Weights of a small GPT-style language model, trained from scratch on English Wikipedia: 3988 steps.
Each number is 500 + 50 x the weight over its row's rms, rounded and kept within 0 to 999. Layers, rows and columns count from 0. Numbers have three digits each. The size before them is the row's rms in percent of the matrix's.

# layer 4 MLP down (transposed), 384x64, rms 0.114, rows 292-383, columns 0-63
089:539522366511496529500443504521571511621474509511519501440525403523513483394485550430493490521430451464459504547517455521506545496566568515493497565465384535589481497516435519399486500600492498
093:574479540543511618579503532494556550506508489465462480408469572504482508551541544431473451510514427410438464433471497539466524605460432454520600563513500410510569490574517464516541427546509511
095:414492398493502538461458518630482483510369543477490486499496423586627505520482437435544438567485483561510449521477464466513535476486566467586441476481465490583452529469524461532433477493502529
103:573479491526448482589510519556487547437506501463459556399506536507514559591437485562434544441442500439603379439435510482487508451451612435480557492525553514491537494502541543535477537548463442
107:410445550495487501454555489519441523471393439469467434506556552445476446466560581529564526474485504480472448455492467560514592561420405553548469486492488559602514575544470571540546425518494545
090:492443513530469519386541387421479519535490468449473428534490536447454500539523480415434468486523562609590478453545495500413431486453476546542517395502449458582453501483508452561516531514572492
079:514462452453526426467572530515471417424484458524422514570493360522505495485498445531536480560540563493526598432463523548474633484484485423491510511501523480483527499557439428398449519525429488
098:492470516546542506518523539533401490428432564447506557508568553539551420494454518473460579576630565468433530580530569577522542579516491574520535460504495546453574509487546506444442468506554528
104:391511498549520448489469418611485519457464450442561489494559483508425468453529579452484505546393477512494504585451486575505548515508438399533487479451527538496413468545515606516586515494461453
109:491517490452566588432404526491435490525513518439521498507461508494471523465555491590557539500587451446421480517542497532625530522534507570514495400550524593504476550473565431489433482597433461
090:524463369495464549573468434458520468465507458519517500499533512424494460484542456464590455436499460518431501522575442497486492480481524555493584628493619521522526450438552421441485426561469451
090:364509480530483567568476535464518590508437509517366557477449450445474526507446486499515547504492496458520479406549454530499566420524470597435487549511472492553548580546505439495492457499390504
111:493563511528462503541469400512454512522498491489461493467479507503492449491566469458469477346487515517490503517494542484483628412538499474482531410484522392561576554554546607434533442552585514
110:563555519558502508561566439499539482484517369395491516508428509459582410436510602479514536518500414447519427591506453508500541497533461477551491453459526413505551507438495436510472600506492499
111:500445574534592491539484588489463532564507592527561535489475469503482501533537498576533410525421528454468436489478492537498467520494544388613494561460478492464466500480633583469465545440521431
098:453479621509488514534484455505509513471525527499452528461499562552495427450553418493504481628543521440527447522490463569525520534480434452553608441543460542422563544518550541550477564616488572
104:551562513603594463421467534516499528461513591532478543471543577555523638506501497602454435446452491490524435433473479481513506552522529498520452537577449464513576531464453550499430546524564446
112:434477389457552522464586480521500501518517510420505489475490531548569531544480578481485510545530442474550490382495517514541412586569479610545496445439531518467504396526509421489473421548527430
090:569478556538476473402603418475458493468551518515482456483512517508501582456487428495512502492440504547508516373467384505419486518497388454568460592516502427468495525523454460431518523520415492
098:583488504468469511528473484443492496602422501539513533575464415529586441476439435515445471420452548527498504514479539468408526454512529467626435440567572471505511472445446543567536504605490504
121:535463506454489473530540530516547534555565490428546493547524463535491528467499435465419451465505513654513536535532377483609564450431501497452562438462452450451523565562463531500576424535538497
088:510350618426486472571478495417503438564576502536529486518549421506477570499536468538466559488531625505494521498425501485506613505463518496514538511529507508511471586570531476487422540506506450
107:496496530522434531393475430534479557505530492483592413496477476451589512522540513441489533462453570483486554606483513441518463577601488486512467569399459519567506559477538462503575617490534485
084:539481590545496446557474516523505492471536469472468483527567540558579534427475485576559511440479493532485436607472445478487457519436446431527572589419513458365476549458516493466480396521466553
118:513444422442477491512537511535517487531544488484554540445578503499578436519501525562462494506468430458534433398422526534597465505486529565590523533405445572510358539431453481487481496430529501
080:526529572495501466492518463566501508551469505582453602502523471538546519493582505498582468526460489529631406470506594540552451476492576513482592573459533455489496508600568508556508539534546593
099:497537571584551486502501422507429480504552486433587505465462491584511524594505427512564537472480400493572514474520486391468395499516534451513547492481565452456456467450587492452434553458460438
095:594498582491572542504495454538463509525545488533564533411515519502542511516496541547534502524552394494505604448461522656524531479506506513508477552529496606437552454519444504481439545581403534
114:515506479499454488453495430485466512505582408409501500491486480455484536520606435536413451460527542549551566493620525478424522454512451465518487453511471450496555538548498467447430521372386538
081:438426560469473585512405531530524460542591462559468551533483543445532516526447448523525508596495521450565495511404543535515445523538519566464490522581513447527494425485523351593502517503482551
084:484455414502522509495453592379550459540552427565477525572506528482467428433409469531530558551577569507584490448519487509418514495451559609519487562547531458460471490488478464523429534481566500
095:444566541517503527492513546491451523523538603505523578506490446601508537497577486528501447528470420477493545507572573550455528546551590467462540475487551496495563504524606440616436474503495373
114:529547423520440464470489483488502483501476570542457488505546423508487526504427459550596455535485489449409542500457482506435390485413551478491469511591558571532545517427575551425474498484634544
109:510523447443636455458577443516455530462510509452544476588500444535425575544541513537475477486498414530383488585483511548537510484468460452476529416603515506491443429560490477471459556444538460
108:460507521456490534433453464519537535553520540442498514520580575507557414528525393501394475417522608539620546616495440542521528521433493516541542473509515523427460483549422510495474505498529450
133:522545552533438451579471519505451480459413506509546551460532386580479493443490403542452464476460628484506478486442432510566594484480550561592493421540541469426499487462473566481505532538482485
096:433412514548579426529563467568513471567574499481455509458489530416445482399475549519552444414476487507557558505421470474467549486443418455571525555466528514486552576499534486537529444609523496
098:531487498577495438536513562455441600568573555513461531522507449525555464506452493457455504543523422487402595420508566498528529447448518568460431450426510452598510586549486567548504502523473562
090:541467527507500530428394543574531528603514453448451445565448515493450586469456501405434458478513498465532518581458506432509441420504501546534549532578435426482422489460533477425428539541534511
089:533403490400514479508470448481534520508515467572476508528436523474498591443509529552513526475562556551365374574507530456482567473438452577489494532472570460546511517499463574475483436471597533
081:496473526475460481605522508550441527542556426465490480458478470502490503497495464461447474447456447416612501590484494547463474529400435458458473481548570556423529628500525395514515530542428443
091:418531485411552529510466538512566506551530563468467445488475593495484375519428584578504505469452518446549560573456543505453424486472566536530579464500595475456504517547497556555565452542499444
113:466488403460566444459574528472401579551467512525440623495513550455438505442526408499492441525492444535515478557404545519442471506438428415555522530539537483515538522529487505582496450557477445
096:648469557551553483519490459508494408427567489503510541481471511490528613466511495472546575435497468414529450582443403478497548491616501475486522539558579538478568545494507523537497515502568465
111:543550552503552552483582458516483616453490516491545513490426515440603507590554460431531565511451425484387543617528467453533478520513507557485523468439489509511585504481500514454522390501548487
100:607512516480579480500477423493461531428508531508511489511495533554501487469501457504519439526515528587396436465472522426503561486558676481577484503445604526461437490492500419599484485504475498
080:565550446476453400434459437506496544424460493434504424450505421520511500436469461571518549425443471533453461497489480491460564452542486521516393471440458510557488484550509600460497501424390427
105:539491511504484518471555477450527478468442543458468509521400536464480458410480403491543545420497488489423533408543483536476439446564544504381585513469539444547581505475495591539538406424543484
077:588434404499562510479525473541431468503465464468539493545478482414489553503458579474600542533555469554477482508479594473549551510494454566455415497591592575544514481541486410469548455490553561
089:384502585502476476512475535475433487577492518511505458451402505498500572594494574442638406533490471566502494485594555485457475460517448461502457418464458522555468535489460568507437449511538510
092:441484501441451600455395372407481517465460527538503430561494473518515429484496530506545536550451561551527498435539445569443425440514389552405514473422516474522484438490501503481522494527510479
093:476492584453418439427528580556566464493333493445493519534431479518513575499456467576620473495450529521479491521499421530463562471493554600495487527487500452488448508487463515480476527563444451
106:479470467467429486556489513468412566560448368484538573605471430541572493564476419485486525564527550470430500530525478542517588440529528448481566476449565488560530451522489458528472564575524544
086:432450529531512467537518384432484408550547494536499491493434519441531517446492559475503536471511491505504573352386473491466528477526513545497443552464428475538556600426411551454494478466546506
106:417482549526469440578558480487503526493494516509446610426472594555508530463577502541490550546547520457523513573525447505596483561481446590455571513497452617442514516520543566579466522513516578
128:597497529560485542513458538471616506610499491516580541390466526455475480525448426565392557537460457526438523487486531479531456516531542501528501624410531464513450435514464520495476556449520537
094:455622552472463625515545446530535503538450478467428493514427440434564445474538516513462451469444499471520510495495510497477483553444525500589480498448544598568516623464540471451587584485507468
097:489426493514554532519477502387472598383420517477568464541513453492524501483509509391549583403549583489484463462543511455492590455464512522437524570542601526563495472554506473464505535456510504
110:514388417474470516602521454493496520521544602532481471451495509537556560423471512441537479528506441535507560516484512511403648435565547517531549450457524571529553468546451515513595490488552486
086:508509548568491523462504500546492575547581582523474570471555626570576530590444492520552528565454537508511555565523485469423525522435464345487474521471567463536520506423484475504516514485539449
088:529475444539525484516533538490393504503443512415520492468484541472480515489521510448541498580531471459516500477498344349583472422425390503583482516469476447437454491508508521484480498479588532
118:531424500460491488442492587547508499547468480553407596462491477498504582539544507438470573468454592483519445507480437456534621593573513491555497469554578524469515464493432419519467483525440582
099:485527457543444486442571482572451504559509521594444468559551557565448462463551539565458450434575489504466585498487427469562440503514556457435456490483352505547556478500515532524561495448554439
097:483503535462490482564560429556412438483492468502493434582508575517441616544489507471569394494502458440566433554520534535483476423484485547486560475481412531507461524501440542486552596520554594
102:388566576451546502480494494504500506479546521503592557396484475630510464465499449473552414446449521533453536602497474495534464498515537476529509471491534476532422506364587532513504484576520449
123:538517508529458508495543563544586512427565522588507411488518570433532462507528509526472456479535527534552439434454505448514463552593509557501453445429579564569487425537512580598392528510520516
121:545460465454511556586456489388493501582533493408491573510534439476511521519518558539534601474471560509567603450431477497422532419449489496446541527481495480528602502515527501529515440592517583
114:541484481566444622463542501488439542523470495608459495542462486533494436505459493485511473524485462517382594514480492581510436395545480453558465503577512522369509437420474509506488521429490450
114:514547525528465453479492527435526513529493495451428538533476426495481420525432542523474536541502455514506547507451554593588516521446546355513539615423470506424559505500442565475566474464410428
127:518480592510525510552430557511476501464585528416465578496458480544402493446547396557468547482463495508518544525502496484557512533421496409564483533561536448486467519513485510574571351521426529
098:500507498440515467469569514529491581467507505496492557518496420441337473425449517631490573558494498561486432538488468491534449462519451484464560541483370434488465479562547558520501430468510494
096:406476600583463521537483539475450554428429460584525595521423506392455472493483629427511453543479481463517540569455522511521517496459545499510457477495437495561506439534513487515575477516514592
076:541576503571546379494545380458477491522471488479425505499445510478516585450488449440513534584535535513493521468555582526505579501546503556435528491519459472443564542525489553446413487443517376
089:429374429455502445362581536544437426549355516510425517475484474466447509503461498539531516533543456525551439442580494561457525510478468493497432441487497484547511458541509480522460451525493459
079:486483432453554453571520402528537545490468464471510509524548592483496572502444592535519482559569498526480402517560518579524538500464523557526381516455533509547502513483510459613549470572568597
090:583483481483529495533472539426497469403625554474526535494485555593538530473551452526520588533474503493502435537490523481426452363613545470515537491517460533489565509521478532462546415592537495
116:455468601549526498425517433522444429511498530470531461518461570374523610513529506460527392581520522497478514522456431524466517590401485524499426492455476478483603458512462568544500453513538470
120:486414402533477558499466408439551484528467555471445587521545516554488413478484468451496412496480621528480513505567540437457485428454501456531453447562549500482442437473494517540485596497417440
095:472497538511551544479502496539520465439591539497559568421413525544554606440531584463557529458529566446482567522510493427513522554520520566550461494534571557397570525426496451508445514535406499
113:569462465514489452551589476499545527542510490456462499460550484458482409557384486474546524591501482456546496579513506502640486482537421537542603509456528460504547474569562534534532549450488396
083:513480436399573560439538583537409503518505457544519436482556548521487541482518555470561452498485510568531502427488459481550441523516454501421502503465462471394524445513553524500545394411539617
075:469514485572473522486579558478536371459493512486550459450516564451544502579494528467632553507571491519463546563541537472481540529509511537526487466459565527504469522448415522507468549344517593
118:545504585419522475589596559455484474542544413518443533503501509536498394422560500489517537466523565467477505500411472445527499394495524413552528462582519469422533499501555467478472592519512575
087:490560582511527549527582539496465576558457478549472515476524498493473541477535576459500594517557589485536494497464506562459563562498472488613366565516475557590498623491536548531547502530500532
084:379547433450479531538469571427431530501428456464431482494531501491520397445473437460555537546474500454531473436430494464529435406526533517426545518477509493469501467388539432509454431431503557
088:558475521451491413452456528556468471448501492410473488447522469563520513410470577517579541545538503413538463435434488568413519477500494486328535516542454466533571535454521477528441455475549488
083:568468496531561610509443506583535520487488530552481586576430436444527499544499491500573553602591530489426532450500548510521533399485488459430514581561566525416540495502486438470456536470549496
093:477545459506526543430511425496586535417420530552521447473540479515606472516514525571493504475494480453460558479506466556364552506529622522456494479425457486573469439432471407434493514464525537
096:503433566575506484472556531444523461513469481523387510496524548514424517534507589488603527392562522452552495545574579480481519506516529545488426620482519557443409521502481546426448441492470484
101:552615510567471530522558491498438455563497415539525441442454421496534493423556495592505458467538473481541516516521572450522500503492460537475550487470489554457467588417616480440429578420486541
097:490476422531506474476565440527467501431463600417509498497610552471507539490483501534488521491529463616446448568426581512638483521462508579551431505466460530536499460492523531401498550474561536
108:497510595551458516537501555511474621506554535511500467529508524520486476602431460503437538521466499543476534514442514517487494487390382523546475585394536434424503486387501531572550566465481496
# layer 4 MLP up, 384x64, rms 0.114, rows 293-383, columns 0-63
086:456580424576583393426498535523413449543498520515563522540541408531506447515479460529494519493456518490461556518539570478595480452523515579546417470554524617547458490455485557506469559439513511
092:576502501531612449439468495450525568524507478507473529507427571474533531424537421572494517425520498586494446524478454541543480443541522520559581637480425505479546575526514521535517407464491572
100:537438549393439529462487468494469431546508498522528498590528507549484547504505540521568545416531581536524643540509429570452590474507417511488556470514506428534547557530471546525485468537443595
094:557569540467468549560545529590553569553490542477480630501536472515480534474468460513473546515567543558527508496506475479428478450582517507522563621568569466487601471477467407486408515544539521
085:585505481559513604535460514509474477473560484479482564572463427501524526517545513576551559613435417377427512507479543453544516574514541445526518498485512531436514563548530503527436483446387524
096:457564540610520522538452453532507564499551569579568534483557565458528514527523558507486492501520458492574482575580479630495472537524516457553471458501512572515457511509499505625540523552569616
102:546430486505498557492499572410525538489504504491548446512546401406409435472546443588523488435551446490548429580601455590547549531529486525419531451538492447425554504486482537494502568505509518
103:502474471577500509470469546483507486542480550522504575534507452468436528495555558556539499569465469485561564527555465543539588485438525480560551638582456445448543468578591623507465488547434473
103:662461553437577470425478484512474468456531534527573491590577540532430502473503485562532479561479500472548601432472515490578501489556440454545519483499551498522504531481518531610540453544532417
107:499526592511537596519495561555509560487553526533507518514509452430558540523556550543497472549504479527605513574521529546509561592445569543514488402518512515453619524526471581463462538486602583
109:548487534572425569507494539544570526456521577538609503571500543564465539579524562567556549491558508517525471595473474565474527529578472500547468499466570596510574475439466474544543522517595450
097:484437470517445427442446459528455510489524473514463349484537501443610453455443513479473400524524497480457486439510455523542458513453464416403457543496514495435522455523460466517537368494575540
099:383438495482503525484475515482473574576523546480487499478503446563558513603504505500450476429512534659490517539523503614487527458486541470450578576502429470453525503469536447476627467476475501
110:566498396607491486501406492613485571497456487412591406490499447462510479440534495481502427523484449539495436488463473578505500542524442532503544466519500467566504412513579484478451438561579491
097:593515495545527503447505517479477526522602501581524484486411450468424463407419500466463546500569524523496502525586545468483562523540454541519391534526547451550449516566523568548579549436503603
099:493459518551504484542548514456456572480520563548380498609530387417541504516445490553388416523539441495535523557490485572548477479515480547562538497520534510445432509526556589557479427530460481
111:527441509558540557453552441510546550574482456531441532559506568504577470673529451515524413486525523557565469609486528521496513485514520501492569509424576488436583516534462500578534490499466535
097:347580471521569470533560504469479471525525536428349511580497500499420527510567475480528543439554492410423432467481597534504479481546416448518531519493508509528543505529554546528520458512517513
109:545472582515547487522589458575524525446580508474524536600462537540539518570541526537539555478511538493474444538529508563521574497499611511459575477551606540601519520505612514512487526520508398
111:459529560487383479477599511506474538548478451480443535451466526453494450567461418570505502495521576456492518481450478466602573496539556510526542456387599484516489500472404428497452476604496499
105:481513500550574530456479503580572525485545610525563537526530595523540470615484579552546469543502550597474553572489469544556479528487551518610436560455483559480505537524501444566549477533558474
103:494499496600465482531583602501447535505575627499531534486535487496535469609518414606481542486531534461534453459514477528447541513533572504515431524485541615479523536519493487550447535444488396
107:585507596423547496455527480522491479496560500552453448580507531546448472455591419484505564478523508641483466551566526453543520612550448567521537514535510393455495503478500548514445523546453536
103:495530582559493435427610526585530467475465534534459540526499523518467526507566508449537443549520445511495604430446463518533488490461428423455460475585469490494525447437419376466518443420479468
084:496453530557548561551551464550428556551508522493565538476527536487525577519519514433503558594548544417482622549530427492493596549491496513601394467481466555497550468459472583522562474469459493
102:536462567458443483465498557463519485500476577455562456469628533485564499506536475536457499589509492419556491395455522509599477426505543404541564573502492477484528534491420521541560435538406502
086:435452505480522580489479537459583592620506514435576479530484539517502468585480560408505591516459549559481522498508441448549463426545525482488620475458537473544483586498508483416422511508512486
102:535455486517553504502495604484627498512513523528487591603441470530545571476475479470478547534520408445587460536558527496486538441488396500518576493506494574426511536487615525558506559514478564
082:553493421554501427518549511494526554447442521483586500418523504568511538542421625445506531456486508511398500503507508500523550424575480573519523425442487555446479521556537585502489479542574394
094:497520495528484473499547466559463501526516569507566465425549556431584568480465485575488519485499425537496448557479558553590590492537396440527600520504461424566477484471582529431591477512431483
106:595499530468592598506549499478555466498554500565496527607602547567507462511555547464492518482563572541471521488542518513600436465518480560568485484587583462415555518483483535549568489507554470
103:506452494509506422497593499568484550572521542463458485495465505497429525514415499497513528472502447515580437555557448647514531441534455470457551585514437467513475472527495517464556613582524609
097:416567468508428480462516555498434560519487502466421597524537414428451581494573537521438477469447439478496542545496506497577530483449369484503518450594402457465492458496561479515490546450455525
099:508435472558498523493560602563539511414491480556429503554478529469465432507461567486570468507569427453372579525435438537512515408526443511515532583488434462543496495432575464536549500467541503
110:530560454491544543461462561489528541509457473376438496564439514552531507431524516411569510523568416463445471539487587446574494505480444412505604491594463519481528482525556509534467549559558556
108:600485484514498463412503507431431487480558500543492564484555432478532467484394450541417484511494557408420432593486458546502520482566531511476492528471433398367526524501419517479456515486505493
107:557562544453475527534616516536553436507494457498594571522491495462478604497548584534484513473579526511489449459410506464507551447554533440497517536566538505535503559582635528482556513484448430
095:517421563540505438387523511566450488464593497538547466503500580552411514506469548459466575539471517525435561565556506473546529490557430541502478614509492395471487566500517553478510473423455429
087:411456561533544468456541512525548454551419574528469573488424502561525506509488410582368508501519446511490507580547439495488511526467552524441601424527541483473560552579497478503502504413487566
106:556638487478520501519501557555485497509613526482579566530544501530572585487503602559431551510445592565551457465512543506532471566532577524517433532563513560484530515565476540571526476545470487
102:580465508486500567516558500484535523536579619511565549525394515435535575598481531540484496499511499518504546513533486399489498493571479536509489513524541552441539538511623391555408497520447451
112:436521461439438464460515577486561527466468467468492538509509439441508478501564558458423519490488504453503519454599479403506450475549480441417539448602508481472580437528388549589446497447442444
088:437467476497404489535496544514482452546416509533465533441492437492489437552446491510500380510515527481437551406577517537582476471445413571535524445367457457453490514521499526472481521396495563
098:491452574478433426600514466532444483525519519486506399476519491457443486494480578507429478533597487511557468444488518575561546439502519453461456415483568473495532431639502565602546474488515489
098:465573594425588462445494492534501554484477480505563505462570537395522476551464444502443571471503470504530389542448475545464561593576414451464535500494525515523534526535598488429453558487451530
084:455488422497529570567523432522483548552545523511510448509587537427556478504454485421582530457526522461440564525499493550575493552490457486561505556585550562540484384429461543542490503634466507
105:483565463486542518364571511501580472563598508521501489527492539552592432426497460444445506525412442568489444499538529478526463456530486427452462491572493504468502478489492558503551492438372427
098:511589498522607548566495489510506646598533473511541447572513610513561446578499435565512545471491516483494561559517578489547477586471499516553512462512503579554456438433531519515503528512482536
093:588389504502524551534502503475594572498458524421616508477541515476470470554451523642446442525563505547562516549496538499519525563498493560487522475425546473403522474532515482551550550431561524
098:575450413494490536507526552495606502522460505439513632488473426494480613468578495429476540422502520434505475470521478475484522496600527424523511403548451459439524437509506445449463488574467463
082:522431472543464424511486472583472454519537490569536427606540480415427405587489515526389518425469582535541547456435483506424472478454503478535497492438572445417501493534510446471483502443538513
094:515492500517481519480527486465440532601508422537469560620425453505489554516551509481490585492421489484429540503541468499539473430493421442561502463401504498564508477614489567517569530613474563
090:515550520485603534507562580537570575571494599521557539470571542514495485525524533517516630524499476480500471570534519619501433461576480490548526504574482523461403415538559469515552485472491453
085:544489524456495579444457604458506541483578472513543393503582501427476453588460541546470507486486539593491567521484595513507548450591583450567540520437490455607521519502469440473461470483503490
105:493515428464454399534431594557531426480546495507515517594523495497558529423535492490513509552480499511464473359463551425525496478535349495497569512555544559525545465475552464499409472472505480
097:508512529561521457474492478592469649550519515487521508441524489526529598554540537539471526514534581522537518581464537513534567502459630450494548523455514512522423515524567599501598563466547544
093:542512519567521513448599509553493577551505549471484540471568484474513586506509520535470458583463490412498574471615471503460399531464570540582542515564397444538543513577521567479423494493469491
095:507543563444442484390504557510471475572529403603485428482486514568426396488462440507456542432499492480420537548560529508521408482599451443526451478490517436456443549534475489556500547534507485
093:558570523472429496488528471510507496515552467520569481465430349430456491416454540505410527473468472564497454503494493489620478450560539574492482542495452507553472485600552502417587490516570526
109:572531414630461477480533462528479507537511504485534516490491504397502507449610543566499383519503533482466441436565417504534428463541456548565439470586534508511429491542505523564491541565564524
100:510526531513464596480536522587505496506523490493471499601544492557503529544533578571484560449588470492500510596551538401522586605529566462504446542586499553482506515482457476572465447588419488
101:473490483494480444517498559463474564512589454500394524543453364507475513472512572501497557493510534464452432475493468435538495533504519412389502505466552404542556481553587495468501522396501395
108:561469424573438453502474494527493460526599509499457518539411528548482503505502558515492504468358562525546481375483585444596488457497433518497456517442454472457525458493533542495579431513408516
090:553434427486461540387508549461558536510445486465454597492444411416419534456527555527420529529587456502519490466505495538447535429531413439471498428502437462514517513455567534579551491501452468
106:483435523558464555509515587424501425527546539511562536506466502522557499542464492552470594490455543482377491489485533425481474540561468512510583552575411522470532578573523495500501498504465342
107:510570535521526466502453592522434520452509539564534507450524491455484495585541461461454438509574414411575518423489440494569655487500492430412481481513478554425487483511457502485596545475481512
121:477551445531424436511426528475428500503453451512470432531452381485455480496467547470474452504447554382451566437455459530466402428537424443479527554505482468399514473432470459528500425527470506
100:493506563428441454510445567520456451513558474524584497496459419504462471484412505568510506468550501497556513527466515408574677469476528452496467510569509516442589442487556534482494547400468498
116:533481576503536433506561626564490622547499502559507496536497561517488517440558500565576509571518447456596510523488528628523458518487474427532587458449546486500499469450482514577431512492488440
121:548451524513519469586590548532524540525519475539500480483551589440625532599477465471576460502562564457514571561532552567597543565496534582560528511532559470529485551490526448490503539508529589
099:551478522500534502556497551582506491473550636464538455554585577522532532495499546502508495554539485560551526523572468434481491518557500484550501438506502586472479474652455531464374499463414475
087:467483401534540623548550508498471517548546525490389440521546468485451481474450605400509517483467493476476587565451550519557432528431500457467486492529474591498536519549511548566618488538489518
096:516537535497539589527469530463527591506634487593528420540440517562585462432524429487537551545464401398460536497513442521558507448524511458513474505506409455457467445471494541534540544543535544
104:554551541485469505519458555517424552511416514445528570455565476518432478520516612377475548499516563470482559464441491469494464590557511476476562516566551529484467465499442522461422615433575511
101:482586378545464498527505543469443526538456504411458471448474456496484618626549506494513481563426557500434545416469527522579516514535463464560556461474443542513544513546538456574569465454495484
106:511481556558459463515519508436485560557495495519526458562424527546428434544537487581452556529498561420531457372474470389480494527505480500530542405583525501513540540444420470502410425573517501
105:469494467498505542398524458593461550529536406490430533522558552621463537512579628521509516502486523569489504512570509447544499523501473440477551436475451486555586487492533553493568584551523421
094:451504427492506470557504556522493605534579408509513469494505455438520521570510550517466506436487505431518458510528524549386463461499461542403583497597423460442487545548544628516476475443508547
098:545559530507457396526583619522424478533410418444448471554455577515443564469485443456466504558525532447516538469532591382540493520495446496592560433505526513459517510539490527504470512476470532
092:580591552515426562481558541435519541531566554511533580539428486517535470615554432530477502512526513496618460503513503549499591413549536594526464519451434498538490504492487544513509541595449507
088:449467530454479442478528590502431523561392469519507513525441502400475458494462463531464412531531547451551601489599472543456515498483517543480455494490495517643581552550489555478425556499443532
110:542545457479435516532563580592496550523541508430464448482454574445509443517478457535531458530552552543568494495452535460498470503554469600479605577604616442456548443566468489503545488510521542
089:544447414495494447535522449478555473442557528544465441493490380569602556570458491482562447487527449511480448474599562476528498492581524506475578393539581514457492399523503471512472550514523450
090:533485468526506451513492366576525440556471524548521540576455438508518525548433519525415532519560505493488440467583517462371529593580500479519475451485490445528475444554430501467435526562422443
094:529479530552479560505504456504483532529550524486561437537354493529549384513501470497562519529515492500528459618604566502479558576526496526439462380527522547465456516520464522511444436594544532
092:470521531485486548467458525547473531473472450434503526517566552458441486522614569596439491540470469581544533573542543561596508593501522575555581396515535488536507502451505495505525483514521631
093:539432465542477461530456446627475474505548525570529532498448511517516548495524599528471499434606457495441524455491548443529457512510480434511449511630536613509524460487451494425394462515439482
113:548607553536480612508536571514572525500533538497415559642466506562460467489517462549500483595530483501548520497521535552470576498508527557453486554561530621510464552498419532529502518548537459
094:582497473550401454468398596478481514524549458478489476497431447482512453477502466464528507461518498462438495538568557428430518518414488465474604495549448526557421498491529530370558490504590555
090:461469553431429523517508501546518469498502539561542456525349422413517456529501545512535503520479508421478557440494532512360471477531579432514552451424525516525575506509476501524492398532419547
103:527540488602525473429554509591511561530508548550523553482474579567541488554411523493491449594498525598514575543546545511494503586546520499541458506478539454421540513533551460452500429483578385